From a checkpoint of a small transformer trained on Wikipedia.
Size: 16 layers, width 160, 4 heads of 32, MLP 448 SwiGLU, vocabulary 16188, 9.96M parameters.
Architecture: LayerNorm before each block, no biases in attention or MLP, untied embeddings.
Each number is 128 + 24 x the weight over its row's rms, rounded and kept within 0 to 255. Layers, rows and columns count from 0. Numbers have three digits each. The size before them is the row's rms in percent of the matrix's.

# layer 3 MLP down (transposed), 448x160, rms 0.065, rows 41-70, columns 0-159
100:147165130161118155107109105154127124114134090087150120143113151142135130155130138098114114151092104159136115156137111100096115131135127098099084140113114168150124157163112101160122141095146103202110147141175115076102142126146139146111109130146141151130085118152140126083138114127117053125092136109112142133131135124119120119114145079138126148147128166143092125135102164113141126140117101087115120153093135130106183126103139154091099096153096127145122131116092091160137075116160141
094:130123091153135110166136100144094128130112144107090126146117159155101152089149107093081104123147102154079154137105138091115150146122118123113139162127092148161087107115102085111122090133129089146106121170109076071119118107143143131108092112129122151117149121113120123174120148114086158158139146096166134093087120124143154143102114130136109128136119075140133147130129106160131126159107131167127097134158131137163145108153084121138151165147146099137146144110153128167148082111160115
108:174114139121105091140111161116091134112126196148123093143101136125112090147106143096162127147147155144127160157140160138122128127127113163165121100092104129148119140116147155081090098132150127130158147143133145128163156087151114093133155130114125111115120111176116115114113150130146131078112059108084074137170129145138137115108139131104139151132155095152126140183160176108155117148163139110169112144149140134094117131133085149145118126124143126123168113111125136158122118088128101
102:110094109119137162126126114159148113103135136144140135089149086130145085132132092120097120141099092140134149110121163115098040119121104141124171099132138101150139144129174065119121090120090106143141125122146139160166127137101106151152110093099145134095114063106163115107107148121142155113141099117132114170138141137094147127108124187135108125091116113101109125104133133175145135072118145126103106166131145119154114116130102155116118159113142135114106146110138138112176113111147138
103:133157169115135165132150118140141102077158117110089125110098133114091086149073099107138157102126129133114135126053163090127156131076139131147183161121121127122099117135118140154127103136098086117128150153117155161112148105110100120119077132117100100131159165106134111110135147111080107176098126156164127122129140141124115113133111115117150136122114108121152135126118118107108171113103107174124146095184088152140125128111144088119127138162103106095114145158106135124124153144145106
089:106124144113079151150137098149145117161102098090121123150119127135157120111120110145085173149140179115149126110136145135139105131137130109169168118161138124139117127098107130161143105122115123123124163141129113153120137109124146117168130123151120120101080080088173110135121115127136123091131150102153161151071102133095139102160132134123139143139128153131059130124119130124065147096076078109152082147112121140106159114124159080161179119123128142157121142129144157085137110126162143
099:112139122131167150144100156114143073075086130143169151126154118123105090154123131149166134159141116123112116125142104146094133109165076140119094120169153126121053165123152123128155113170166104084122122142114109151091172126125138111103137141125142151110143169120141085133173129147109153141113142090128156130104123141136111140108143100105140161157167101139121157134146097144098148133137114106138106128108100137118103113146092155156132105122111073147115111122114150131097132081100156
105:150143142097143114131086101123113143139137166117089136153169100083080170132143126130120157130090123123118120142119108112106132111128115094125136119097130143131120139134161093145166163090128137134108134135114162128091149157145116147147102146164134094108167120095115136143116151122135146125140146103100160127160125112140137095148155167149164106124064088163137130125109154146170121154115089124086151115095109116117138173160119126119125185164101122135134109165115158084068146127170140
103:097184140170140158099114149120108166155137081129136121178120121151132128120107106102136163121141128139178158106103126166125105135101107105145158157118126136198116125138133145124138154110138123142084158133110166165104149103146124105129133149108125127194127144106089104107142138148140145152134130137122153123140135155153071146132082109143104138111135139124091139155127098172165128199129126082123168114148141157089113143123136156153136120138140119118126091126176154133127132145142104
095:122106088096153133140167125137084101124140137160144137143082146141070136153181112122083131171104135109128143149079121177128160165124089109112178135150144178158122143175134131134142136148096157156141129115122134137159128154159109150130157158081143114114114168116115146115097122154124113129165123144135145101097164163090140133108091109118163129074127128119125124150108107120173130149131147134106121130134118104118121090116128123150134157120176093141141156129120091117124115116115177
099:096112113115166150150127156121108091105173140076150090115145124114118138112092140124109169116135136105143137140101112156088154157087082126116119119102139166170159124100178142111143127140106089136141089114114084118116135138152140138135115134123172170147140077125151143131060158171115137134078121147116146139149133145093100096110157119129141104081114127116140134092138134155140152108177144106104112119132139106143148134102142098114133166077126137122153142130128098115145153103140101
100:157120128128132113107129107097136157158102121138079167126120145144082098138119093172163106095110128120132147125142133082102065147090124161159087154173159141102128128111122132103143127141114148126126089136123155114123137156125135118115105117122131144096107140139147145153138144128101163117124146123139108100056096150189180095144156108120151131122088118133123146104111113103133138138120104151144137128067130116088096100144113123083119103084122109117150146126107139124094139127081171
104:145124120128147140105114154181114116098100152132203138113123130157119140147137123170110131119143111164137120149145103127131107107143124136105166149147168132098163139181137149116141138137132120128117109120145193132088142141110111150118163116113129128163104117149117132107084122137122131110156101114127109088124105132176135146118178144137146090170141106159157131122091152126170084141100118169119156131130159118149116151080088161191129101143124153151149101135127140083105144156096114
106:109126099126177158147157181141085132106127132128152151126137100110133081089179127141095098131100130101136092134091107104098124158170145154110129170137145106141111089093116133134127116094115146128128104098118158115087068142136100150125146136158146128162182116122170146150137140133123139126100106095173149108131124111101111171090134116147118145142119171140092154077133112132117165113172117113094098158135099099111136145116100114142125156126103130099144095122107129120151140108139137
106:139141164120155119105109101152075150123142159116126102120110162118127136121099098118128151181132144136108096090139100122108159122121159152160116134131174122144183114110135125161125090138123163126129127110144140200161143172119093098141132148123119116113160125143114092132093154158095118120162138123119095145185159121112123116122103161117154149122152123119156137141122130105130126168130140177101090086088164119151106113096142123166133148164152148118095102141153127096171109105100128
103:116179097171190162122121114136134069124165123124095119089093150085145153118129072127122112147114145155097116118152153141119118157106121148128098138109178134156125112124099129098125116120099122129123113089140117126158098125175148123115137113111161134072095134097126142111183135149108113126115142122160100148119168105152135067199153142123146154113141123119131142130143165135103099129080114150116153091138117117167095151123152122136106132123142145117142101161135139145145120141143122
096:098091089156197164142146134148068126104122163092110128099153105144110111123063146097136166159129087128115137131134092170161113110150126123105153128109122118167173074134097110119158132143133098137093108120149155119124168136135162141152111166166127102120129153132129145134133134113104105147106126140114115111071149151123144173097133137134144126126119148097131111096134124118096138127128149124140152105156108153144105125129136157098099143099155192092115121153123135099119132111153106
099:129172107174146140127144145182102119076124110142150122148168156096102166129148078081091143134129075117129134109166180103131099140088161124072140161107151152098110137158163141153139130130140147141105146126145177149087126134162114161102112143141120120156112122141158139145119149121114124149139165137128126129117110137132080171149151095110125178143147140114133105136139193098134150097127109115130150116117095145131136126110143126133161126088158093122145140100130132120138111112142152
100:134105098105115102120133122152148126135139140100141120104074133173136107166155160136185128160149115135168127178107050124079091133132132163113141122090108153137121110109119101103132110127107140119137105136112157145137128137119138132161126107119128104147150106109153161141121112154119157115126068140129151114131120152115153121118160117103129114130134111121131114120143105173142090187109108084117124175100161078124162102137089112108097101108188114128154137123090155147148107114141134
101:107117126128159153124088153170167098147068148176118134129139087166112140122108134125124133156121172119130108146103071129091122136174131105146131122131110143118130079102121104120141158103099108138095130085130112115121122118111134101082128129119127148136139111106184131127098141141156094176121135125179118137119131085120130087202087128153146109123128128108115135134114114103142151126123119131159148111135111158112129120161098156074173091130118098114122162125155160104163117148113137
100:078097123129076133163089091171086141149116125132100122163130163132135152132140160129132142146139154167134139105159093103108148122166110135134098152142143125086155108119121126127110130130136089096156128130129130123079168200148146107093120109127134123124112154103114110114121174076144154140120142120081116146150087091156146125108102184142149133135107098126145080116163131111132150156106143132134134108168108114146147150106158140113160136147081103135107116139160156115129158141103118
107:174127165070152134159159114148134120151125116118156135096145106083101121138152143117096103103137104169164104136108129145145136131108109137142127122096085125147143130105126095128137123130159135102117160080126112146118105170148099109155136141087122155166146114129091128145152090164126165095138138110126145095098133080137141162079108137132093098103141155145152101134122108114114086109083150109170110122078145153120133154125135120116100116149067105134154133135154127141135143112188135
102:112117141090139132111140164157138152102090110162087100138158155166139174070105110106119153074144115108056104124146110123109125110139131096164133120127090134124116104093124082128140076149124099150105090071086135133101132137117143114105120128163150100112131146187142122137115138090104135124118168156118121151128110146148177121150137104132167077136136121131119104102138115089112141118154124115092094119114124159104151110120118103102122144137113142085149117130112102114137120117131127
092:136157161143146135127106078152133147125159138129161072123154100144086102145151152110135152112118137137092154064111124114144196108132094134099115116135111142145139137128124165158112109123100153134149099123111170133142138152149134100123134112150137133059181140099145120105158139118144150121134112119093123126093149109131153176134162085089094127144116148098115123147112169115156127131132118121114092156133091170168140105120119133173089118100178101121138116150120129147164111137130117
090:095138176109136146127120115116127120140141093129106084087119131097126172097164106146117158124159116164084137123126110127133141114151120154111144126156100091121101134142087091095141188135077161132152155148139141152137130103105135122110109103126090130135136146110123121116100103077150122099104154091163139138146141134109085134121138163134086081161116145087131107131128108118096128156133124104109128116134089115145145117138091125176146122123184122125125112135170155071134112108128070
108:139146100163148115137141173133128071141176156106160122154117151141171110129133149099154111146126118112098150114120096122119132157101084119156121156124129128125114153144132137122141125128178124111116123151085091091113158117105136115165109135120139106144136096127112135135135128160081132169161161123138105144132158122139123140108086163107114100112109169115135065167153131172101137174155097146098096082140097131147141089112157157158084103172138154116128134117101099132103135131113099
101:120161142128135134129091104183152095100152120110098112146138087136160150134161132095170141079099133155149129138125135079118149133136135131100140114107111106159116126113103125132126112117132098103121149121156144127130099153132079103137100173115096114134072134151131144131124113106077161133106132149167118143144140102116107122152112154119147131165097120136119191132122115127107162151166105142160168122136185164134175134148127108122167139156135180159124107155110110128180108119120089
093:101161133113102126140158111146182120150148142137133141095131128158097087111140090113130123100079158162149110113088123150107159146120132174127101105109123089194149114111112108155153158117134119127139145151110117181106127136135061135131088110133148126138155126116121117147153152082123089124155161132091167111185091102102131090144106115121152129123100128136135113138131141186124134122109144133148137138116085114127157105142165131162096117097155122158108149110163139130127118126125081
106:138122133175152203112141123116113132125141088119151102096151153083130127115116152116179148128160148104120116131132115108111143099141155104136125122144130121138146129163090087155142144086104145138113131129151104094079167152144116139109083112159167143134109098106112141112099107111113131128088114164152151145118153142189133112085137172095095156138141121121110154110121122123143144136089175167119126163143121106119120120121185136110102122134109107120109173116074142109099156110132111
096:112167105124102149094130129171136119114112151148139149126160141131129116105115117140152114106137128142179106105136132117165150116147162135127143153071125133152149121130099158147139095114111167075148157127174078099119135100155090109123118188111134125128128132152128127135082101133134135133138157095095088167090159115116118106130129115158127170130162144107157112154170145141114136120156162085109149119133142124139131187134165103095080127156154097144123107160081138122144123131174121
# layer 3 MLP gate, 448x160, rms 0.0653, rows 42-70, columns 0-159
097:146137163143143089151111114129153144122140156135136122135084168101094091097129086104138103119106134130135138146100102163111153158148125137129130140106108132142129125094149108138119150106085158141130140037149150098154127124085149166088112138095163125116136111087101151128125089147122149092088134117156128119145111102153123127131132183158121091164144141111091125148156100155114108155135091119121125103152124129166132108151173097126090116139154128136143117162129179124151147105169116
112:057116086156138141105135111128159103147136069118111163141121139121115179125153164123141126115121136125123144144132124124166116165126164129108155159153075147089136105172132092142123176111131089120125109098117160143102139144111150160147087137118167151134176132096126163115149125101115147152164159111133122101099127157135167150152099157169111111129143172143080109090136103127085114105117135125091146120132126125147160126115138112110137127150169158112094132120143119119121147140171140
110:115148131122113173150101136145139152192153142152156127123110110088182146102109092099159140134079147151164132114140160155137088184170167138123154107137134116102132117146114135132131143146104119105115146126126136079133156161141107124129122145076098150111110109070109141061121117121108166138152111116118098133124142087119119143109124154126127121138118154177118130068155124103144120106094137106098132128101155126140123113151160133113120111132130094133139093121075114104115146144163153
102:113137178093114124100104134083102138122102134119166120123130123121159143124141147176096122111162088120136101112138147133132165112150124146120113156136128137136166096166134116170148148140160152151130086115166149143106130135149124119153124149117125126102148138151111126127134117130128085080142164111124076139146143148128145138145139204133118154135170160134131118137039119105152144133112127108122139120123144144136077103087070131165157105143179139114165116103123124165157119122103144
084:114131150099164148117146118158090153126153146125110104114150087153129096120121120131153117113119144122100122133114082148113151136119114112133098138143150117087120130097125103082141196145097108125157150129093143111134141102186115150086088140129107176133134161140128110139125173100106153127113140127115126134125119160139141144107159138135149113118106107072134102119142158096129099153121132153101211104177103132170152122108121126133108142156112078127145122172137160169117175116130133
087:171147154128112120131097131150111131157157143144119109138067113131082148162124154082111136143104128123129116158111110115122138127125143112175131136101112122119141126150158126076127080150108174139117144149130119136132106164118122130135158163127156144117125116128120124134134074066131125174185135158142124167136126106161093113156147089136177131137155134141136151082101139141131095097068137151159110157139116164146135109106128132145155167135105134132097155143162125144112128072086127
108:147123155123131095138074125117143117119138136151124109122176126108089154168132152098092106138089148136137123115094137116118153116122146076111142124106126165134140141153168089164132143112124118143100126144102153140110133149157119171142137174120163096126128110086101149131143142118165137151140116087101137136184121100148148100130162158151110099108071083152111112116130145145153136169144095143101150109117136106110162148154098132150095128155133146137162115148087171078092145112155144
101:101121128131128159136079130145139133104182119117132169148093156122140113118088152108116164127107123111163169107118119153162130146125130166160125154123147127140090132128110064127162144118137107150112124089156120136077109115142152108141127136119089105144123094132088079102125154144118110120132154120154129136130104134172149140139143147193103107104115113161126144165148108123136083180130103068096139089089117156105147131153117118130124125165091097121134087157121130113116108150154137
098:117144128102102171158131141142135110155134184106094117123117141136119160148126062164147132156144145115111130096137171082151140069081151101139144126124148132100155111102139151090129136127102052124122121124157157139106154115104128176132120099151106141149108148115151095140098097129077104118117156127122116154136117142092156089112129125117143114140156107136173137125120131120144084105095141115134146142131149134098120122155124082111156157121088158156158133115134167148089098124109123
105:140155140121132150133166112152096122149166117104137146143124108131082145137192108141113157139166139171134084132104093115139110131140129137156138143129129168120081091109147171134128174148119088121176125160086098142153112152110096132142153131119144138122139120079128140144075108103096129127112093188129109128082113126131108105122135155115141140078126165134149125108126141130131100129158189115085127158157121109118145114131119144125145114138149152152076144090152109107123101094152124
104:077112150130147150102148134154125118138115116108144126141128169096154126129142145133153150157130082152148144103131132152131187121073097174135161109136100089114132130162140148143161129162123100138089144136159133160123107138186158136158115116131137089149181111115114088134091100096141112126167113171133155126158141136149117149094095147158101093114129153164120140118121114110131161124152161084097134120135139108118178138115089104120145103138132126118103106124144112101170150153142082
093:125160132135089156141186096094149101147133138103096143131152162175110118124125116122153107157107113076100122126084122151155119150109136167091155159156150123095147120117146099118114105088116117184119120109121103140140099127127155137070138119094136124114130162144153117172132154153134106132113130129084148140117107164157122128172126071106144133126150146106108113136114147099104094091093140143136140123138128116136174117136184111090108157078131137123102148153113150136151139138128084
103:150112096170075120133138069168099125123115140124118169110128077108097139113119125114117141101094088098123149136104091174148143150081147127142118128149120149161111116113138120103087120149145108133138147125107102118150162131115118092102113161152152126106091142150127089189177129131139101129138123123148145187169124117152148098127112157137134157113152125073144117177153135132085099130125126128132131149136102149115152138103172126131138122138113119099107146130175106119161096099147147
103:121122117125082143116162132151149082136121104182119176133125097129130114155131123137115127110098136151145169166114134137123109090159077116113152092119100109133065108140101109119160162138116105171136105127123139092089139119144128158116145130155120109128110187127127187110158092125141120167084109118137177116129139124180128126139134112150131127191155151149132108135159114087140147102116116085149160159139123149138139131150112159088126116095092119098150130115142142144101140143133144
101:129171128158172110128138117097141132131169127138108151069113157102125133102129061130115070125094161138089122145133159131112121180120152144166136121134173157118127099150126160100129116156115149149084141141111131108126099143154104133078116124087176162116089134066110127134154106136120128150128135137152151137086158127163123108156126143130108157093145108130136121119105139148105114118105139138113153095165091142142095128109127116120124153158131128136148105201128135152142140156151140
090:097150096181098165138134113123126133167128134140143075139124091163153135124124141117103127149152113111167167178117120155169168141138127124131146122174110122122165145168138144155140144132129146138103146117191109093113141126131073106120126186121120132137105115155149103131145158122141105116177140141115165104149130121127157115150145103098100166085074137108161147146131163166113134150127103118108137125123123161116168136149145153126183115153131100117103160103159125132128113166116128
106:142145156154161066120103111132079138140063106142137133133123083136124142068143175123092116098156120125166116090118123143122154120178099148104104112135098108144137123129116142090113110126100126117093122122130162131134153141131130138120123087141167117185108153151141132139095154149127105106135140098127162132138109099130160109138165140081151140138145115111154151155139172156137135149128087162110122125116132103109133180072145106173124128118110145123133105072105128157149138112115138
102:102191143149106173125143085118135100136152130111135130163112131131107104100164104102113095135093150164088122118135124083168104109117170111142135116131109137108174127144147126099117176136189087095146097138152134115114112143131107156098150186154131139101126175164122119119119114126139119131110132133128155128105108132125079129114119141122155125074119121110174105121122146104110137153127149136142102152138102188098102110133148140143162130184110137158089148130156138142141121116141161
103:146127086114119127083145100137160149137111155104155134121144126164109099091135123156157143115126124130117135112151127084118107107074110104083135134136090148152120137140079107080134098145121110104106133130133116142161108129129151147085141090116119147117115166090155172134121132103127165099081147106096153140138140115073121118129140156146164177153099135102136102110108099173185164144101108123115150111169146139126134109121169151139142096076150127094096113114098126135156137137132125
098:132167125144138146110139105098137164091126122121127170121102118111117133176071123090140150103127162113123117157092149104126128144116134130076128132090128139141115179106144128141122083106145145149081161091086170110161165136126173135134107142131145127097158143100168139079153172125100131123125101127154139113126101160090114132118124090170129121136151137106097155157133151119121141091144135144136079089116130095090146090144155154129144119158176122106130140132133099138127101128168125
102:131142119139116120158097138144133148144146076104129130140134140113150145167161127117150169145130144153121123098111136148112136149125124165100128097093142136175105136147068110107176101167133160115096163095142072106128155132152079140127101161109107173172133133129127119157107150117156116176087124131093149138111097124129092169106139132113093142102111150113127128141119155139109118144088098139152115153112123088131120143086143142098161108118100134123119110111150136101179184096123145
105:089111134123125119129137156078121135093125137138132124144121156162129158116170141114145112155127129129146153120133107142158156160151106125134146114153114127134077141136156104161139079133102106094125150126104127115162056122139106095177105170109119111196141096138128140153089111086131156087146092149115145119143118132110168155157151133111143097103138148120098159099106139081152158119108132134113133114127092175131107103159077115151148099139126099125178158141127118117131118102155111
089:140095075122127161168101088111131118127097140110150117088129107183114154095182148168146137150154107114113129118131124144107129147122111155132112114170098116129182095076117108111159117135145137131174135128092099153117110157150128097155148118157090119098121151145119094146128186131118131132111163146131157118113138148142132131153186158123121134162132176119117132189105122148134131111095131145080132115144113172101147161108137142130111165112107104147109115111146097136117120115160138
083:173184160118114152145178155078124144131129129117135166099144157049153094137136118132142138135142104147122130139106082167113140120167116145122165108138124089114088109133108103090181095128127110097093087106147160113149128122100131107156134128130137138163157151098116117107126135128060128141144153102109138151150110147137114107116144139121122115150112122073150141137132114127109092101134124093142119112116113113160135095117092146111119168113122111122112129155125124098178133132072132
101:149153136122133137155092137117122106152128115103111125119162122138162183129113126108149148153136112154133160125089110117145095104151134128105139114184099142135170129102140153120160151147174093124119141168128090193118136121132119133085091169106154153137094131069136130127136136170106104137141125114170141141117117150143101119093094103142105103150111138111117093109096121119122132142116166124128144168135079154130142118145080141145094121152116176119108109161141085130170112182136144
102:152115091118091158118164146116145193110114134117125118081142148147114143132147099130106118166108091108131156084117147136129130097123136139174133141138156093101124142124135094103096150140092148134158125146087144140134156115120149150066192130143128160114187145099160115110144113153147132123165105142141135112089125149166155111086168096143142100113148152130120101099132140122129135098139122130066139121123110095089134140093148123111152125083168140099128136141168113127125102137141125
092:097130120102147114119148167192162132142092159124164145105170134161146106138154111116133176103139087119137143126112107112117118144145098151099158123123085085134117104138137122085141117109124150152114133090128137137163114181128142128136138084117149122132176122118130113143182121136122102113116109151107179163165137163123109117173111140098143120118144124130152127117089125121113078154112142097118144110126089068124121184112155103150105098150150173131138140097137111132130122143117083
109:137108103167096186125163098118145147163166093153079106123139130118183136122089108133150125157165120134105139134147140127143124110076138124136110135160140132098144126149135081131193110146110124111107142064135075101125142138101139134068151122101142140146136077150099109129135126139106143156105102151124102129112149115121118097130166149124075146115142133122165117071099153123130130117131136100127112145134098117128123135103130162135133122140112114138075170134096089134148156118114115
091:115134125099119122143081147152100161141115135096163144111149136118106091141112152090143118078124124156121140109139097141152093162110144134085127150118134098154120108092138147106120112174129116088138178129114112131123155167137112142130126141093107109083140089112125149096101108123148169124131155121165118155086111115106130091124129165171181102146121115139103143101166129147146157202137175115127109133124119138144127143145137104140102109114158171150136081147121126104149120173166116
# layer 3 MLP up, 448x160, rms 0.0653, rows 42-70, columns 0-159
115:106113141109124156076065155183132121125139143144155135124132104087100093144110129141159149092074129138129129128155075119132092113118132115143123098144175091128132137118145161107131128105094105096142127060155172150136141128120111148157162130117149115140121133118132152103135092119119155138146090122107101168142162144127102146109163147126174128131144143104109140085161155103155134087129100121133145117123130121103092128128177123100134115120124166123108099175114145079141166120124113
098:155138101129095137120119135053092100134152150096125068154123106113117126097154158090110124128154185143105128176126141090108102111152125100170114114101112110115136152137152128137098136108131097129131160129096142160133145113134134108129086138130144137098137083150123145077121123104151148125163085112142064103115107121122114093136121119098126129105187118143099151147173170138129121131120127158148150143148170146167144126133130152135164085120135154119151149119135119147159091118147107
105:100144135138160117146115159145110141125113142119108138134156141079094173129123108141146126120122144133126132131155103131122180144108147105154143136066140135158128089122111165100137127167091102122144137145137164118099157074137110130137095151113139130139146166129133120099144111108093119082145157127092118093133128087098148101113113111193123128185111112149167089137126137086137097131121108116146140100140116116132162104163196095122116110124088159102156122141152100130102148142134083
100:132096128139142128122131128143118151128130136112150196106115106122089188146123122137095132172148139144138132129168097141135132138126079133157122141130090109167095137151124162126123132156150149131108126148176133098123072102106100096093102124161118127166130112117135150094071148141141114104120139125172104120123106120143076131161105116126142114131086132153134167141108068104107128107118116150139130120129110179135156141130084173154182115147154110141138093104092113152154116115101137
092:131132135137111118124137126070101128148109091132113121139155147095160103131104100095110139145189146129123146126136177153144117110139141117154163076135099105181150094151146121156153124141122141129099155146091113119145107128090151115164158096144122097082087099087123100134126108171122134104158141121150145153107130158099155117160136137146129146089117123121128134124126100089100140071111077120154081164114138137114149147128160091149132121127131160137114139130111143090150131102150181
096:105144122113165147129148109153191108108118084138126142111113145096090134139112130152115121118158095127121136111183139117125130133149121111067152146129177108133128140144137092186167158097145154076139133161133113085134137128153107126127122135149120147133140116137154105108111142196126137131110117124167144112133119140145125132140127085141063130161145148142120099158162102134136171123131123133120075126113146132151138124142129140151130082117127104120133126132038100153101135106158159
098:140139133121094117110155152149127117098146079151121106169108155117093113119114158104096118150156132085101129127140085157126169114191112180143118146180169100140127102109109131107138132143132095125131139094104145100146107144130135078093155147147110149125149162180167127133111099083108140118129135118160102120108086128119131155142124109162109164136133103094133128114141100107113113177126121159155123087161100169164119132131147101086177129110137116135126113112156119122118128142103160
106:180122094152156114136189085159145119140123093166130142118155114149130114088162067155135129091074155121125143103094129105101131122106126131094154113129135106142143112135133127130085123148122143124107155153135130091144141084114129153103116122127145155143123161134122156118118099134129153091160119132124150136160136125115125135144113117101159094160126118102127179045113106109136134093143119168087156157126114100133125157092132128175132115123129129096138110105121111186150149113097155
101:101131129133128123144153126118106073109143185150103107123105164165099103122126130119099156171165170094081125125128110092138150157126129097123123139137136149077108100141129153097147127125140112116129119107155113101133139100105132146126140104140120155121095138094184128117132078106123150106119175140152135091100117142078127124139125119101137128124152128095137097104121144112157113122124103121086156137110117108142089114108145078112126134103162153111180159096157108196080108118114146
098:178114150110143141127129096148147164137137160090143143093127119151155120105117069123148135068118134146166140114158106165127090151181116121143140123080084138121114126110083102110149140194105145133128147152113113142125120128124117126103109144096103164131092179100114115141137116124126172102136142109133136100105134123146120148135144142090149156122091087094174127091127148124161126136089098141120143109158085149117125094147154115143164153110120086110167145146137126147108124112146155
100:112102122091096128108097126123165157107092157117125110167135156167158139160157120173142137112150132125153137120155115123124150130132124128118118172109129126118109139099137122139180111141111133112082113120161160149125166129155124101154149192107142096119167092152138137162123149117125126104137123109144118126112107155118126140126144175157122096126145136114084172106147118148102112101139113118090148132091159105115130120204169124078104080128158145100137126110076155093137138091117109
090:114132141111133133092157141153139147097086153133135124094164125123124091148112137100126102144146141126117077166134148114129148145110121095144111093118138138149121146101121122148136149138144154102146123126130119141139142161140107155153130112181145177121145158141141137172104112119140127145120139141103141100138182134150140122114119113113140089147135104129197085135158126135109149128164128136190098149114127108173097157129187117126146139126124100104061125116115053193137129161125136
100:124169104148120143139135079125103146114140112138154129100148152136173093130127091140095116111181103121125153113144170123139138138138132151130116125108141112139107120136128150183087122098151144160114086094104124068136147112112145106127217138178091126123129087136171126129122151125130099139097110151131156102125129125146133136122122109142062154114105175133128150108147143147158128121140115079121127129098130094104124185121140091113150111147152137135139146147075125144096143124111132
098:146139086129103131133100126134112099161132131099091167135124098147129145138128099117130124101108156117147127079134131145138114166174170102104123131149143151085094166140158048094132161176107156143113164113150103124129153101132140101104142094088144120135122123115122151135132135135151164113083134081104092124144157153127132146102101120169137107120128124149186158109103124105093134143107101117129128128144159098120086122108152149104162145115128159108134082104086123109139156158131123
094:146137132134105126142120148086144089119120110132115124160155116111136127126116128134140179127135100112126136116161116119138127096081170105127096132123124108123137097102120127090120112106158090113167110112129159126123201133130137131114139120188098120163117134159125115151122140115116173075147136131097138172148086119140151143148194120133122198142136144124167139160115155115104134147116147100104105113154138146151132128138165130124147126106149138101112103122116180196102063123139135
101:075118124153148156138164174120112133135169171091110133083150094139107123115091124090095135164124072125116104113136117148108170107132134127125129138122082137169140129143127141110168120130151113149083096123110134115106128124141142109134122189183109091067160126141156133133145118111132150113145102158075115117133142111151115144087141103133116128108121192100140136114135143094121135123121108105121160090164121129116128126105123144124106123132174180129099100115147108111096152110144116
102:112123135123162122150130166129111167114142167093130084090138184080162124168135121147185154079111125143106100102148146120123093113133134109080135162137150125122118151110104100126147163186155163147102145092133132110133087141131137179140166091122129101104143102139107149085116102118103129126125138117121151129127145161152125164140127151128153124118118064094099138103149092122112126126115108130125146109132130154148116120127151114112107130147124131171150111121180119106144116139091184
100:103126162124156155120151141157156157141126099079126122129092142147131153146140150108187110079099123158134127153105102119106092129110169164141171109129106110106145121142146121113151109108138101117127138117149148121192108148154151146125133152119141126131130117109125149125127182088142148100098088114164150099113143119113108138126109143141150063108117094118096154138070127171123104148152088110131091134161108117140096105150132113133093092163134116156143121143148137175155138137162167
108:098115142121128149113118159164152116161169144134133152171121170125128133087097114105142143155132177128126139158090101133098132120126124118162128134109119162115091123127126165119123157119079120107128173110104119136142152113167159113087147081143122118135129129124176109176129148116079144111098142122146094150156102102111121165184160141190154133094137127129133166164097129111132125153129151120117148133144113125123108098105143100125131121119095093095149102189112140110123176140117160
100:137135116128150128138129169068152139075135137116087113127125084133092132148141128108175129099093093126122127149078133152164159124093154158126135109105130136128160142080143131159128121095080092122122157113121105153123126120131127130177130140104132121122137145125166117127097123155145096143110082136147113118070129176107113155102128109133150133131165133168103143114089111115100156080115154140164118163146156132117126103150117159120131136136162144135101113162076154120158078148144153
105:103103156085144156165144110144164119099140103147133131149107110170152133117135115127113132139110127112133102132119112156119114192135138126157116107109151106081063121100118108101108074150123133134145127140114122168128118168145078142127091145137140118147139168154117137166161096166099116140107130130153164143115109127170129143141102111107117137084102079148130087102048115099140120104102128103144110136124129174111154147130088151112124164106112137161125103127133131101145159101125124
103:150093154133116120133151147107135150096131124102086123133122154102115113098155093131111129126137094147103104119110115109139141133104091121105139096145124138141138132133160185118141111155150116106137104141105137098156081126136116078153108133108123103186114132125135086140145131113086166106112104128147140120133111111122141119137170124073133133104125114065063131121112152121117183121141115095153155094112158163157111105145122152124178106104150107192131137143135106160170100120160098
086:170156143143163092136100096156108182157166161108132085121140083105107119123148102100122183109115143156118149114082157149122151167138059151115130150141132136127106162131149139148139118115138145097144104141131151118120164161172139106088118129128128120089138112144145119135185110089127132114141155108086102131114163116143110159105150118116113107127129084110075119128117135114132128146120114090100123145102100172103142119138090139154115078103164106130154137125124115129114112093131111
083:073090149139142143104116124148134141173111115129124059097124124142149148100153119103121137101145149159112136101139128121121088099085179132079146165165087105140154115139122083081125172147134172099113153122149110123137107117118165124088104089129139125131117128127120121130107121116176151117119126115179154129132142135131112115156081141126101064147147180102130114147132122123130147147127111126105100118139111118122134136159110145165143139143174119124119074123160096087103132135116108
101:103130098090149135161125115129135141133138131107122126129147137104154151098110158126135136119096120137131159162153164121095135142102131160130146101197119156108145136094111140092146130127142111109093126117146116160117177103159086128081138136085156150116127102097108106142131151160143118139115127112113149144176140135137132166120139142127067119144134158140143115096077072141163153151163104143127154184102098143087161092108116108109112120134133116131126139132106148164176158179094144
104:148165179123126159174164098085142150146151153148125111120096101137117095146097126165151109159113096127151099084129132135122107129146170140144110151142128145121121141101138129131116138055120176135095125124127088137116146102126177168153167103110118128132157096136106130102109147198141116122161099133137139143134108141112126113137147126115161113114130174117145110102122126135155099093122154139087132158128132058090102157124158149140090119082136104126113144120108132139105149138156132
088:099135114135086156089121111091158116122152101158073114117106153144090129125136104141114125150105165169091098125109101145102150136142161150139085125108153127172157110114108124170158152161098112087183111141103102135103132128133088131153092131123166150105128134149154148151089118111153130135136170100154126110129112099118171128102123108143121141122086125096083115162150133180132118111130150144107111116140130160124170091144118121124120140087165106159122145139131136089095110109102104
113:152153131147162135142109107136115128107063166142159128119152135101102098157116168127133144114137117080109088124111081110072160118126108131086143111112114122121115111120124097116127144144151120133136150141081129140112164162174119109137108144153166156124131128118168168155129108123118157101138139167142184129162104152142134092114148149138181165120129143118148132144139170112130126114156088188133149121112119093122136155111177091109112144122143134113171149155105158121143151104162120
106:076085115133120111147108165106132149094133125127166116131142116170144077160165152131118139087126099153128149137119083103114161153100111118147105133144114143118148115114128139091125128131135135141136109143099155133102119141113140111138165153118112107134093103131143124136138172111143133162126094179155107140117123165140140123075127129165116128104164130097059102114098111133143109131105127121104160114132119117124145143133096172124187121106087157113146171090207132141086111135132121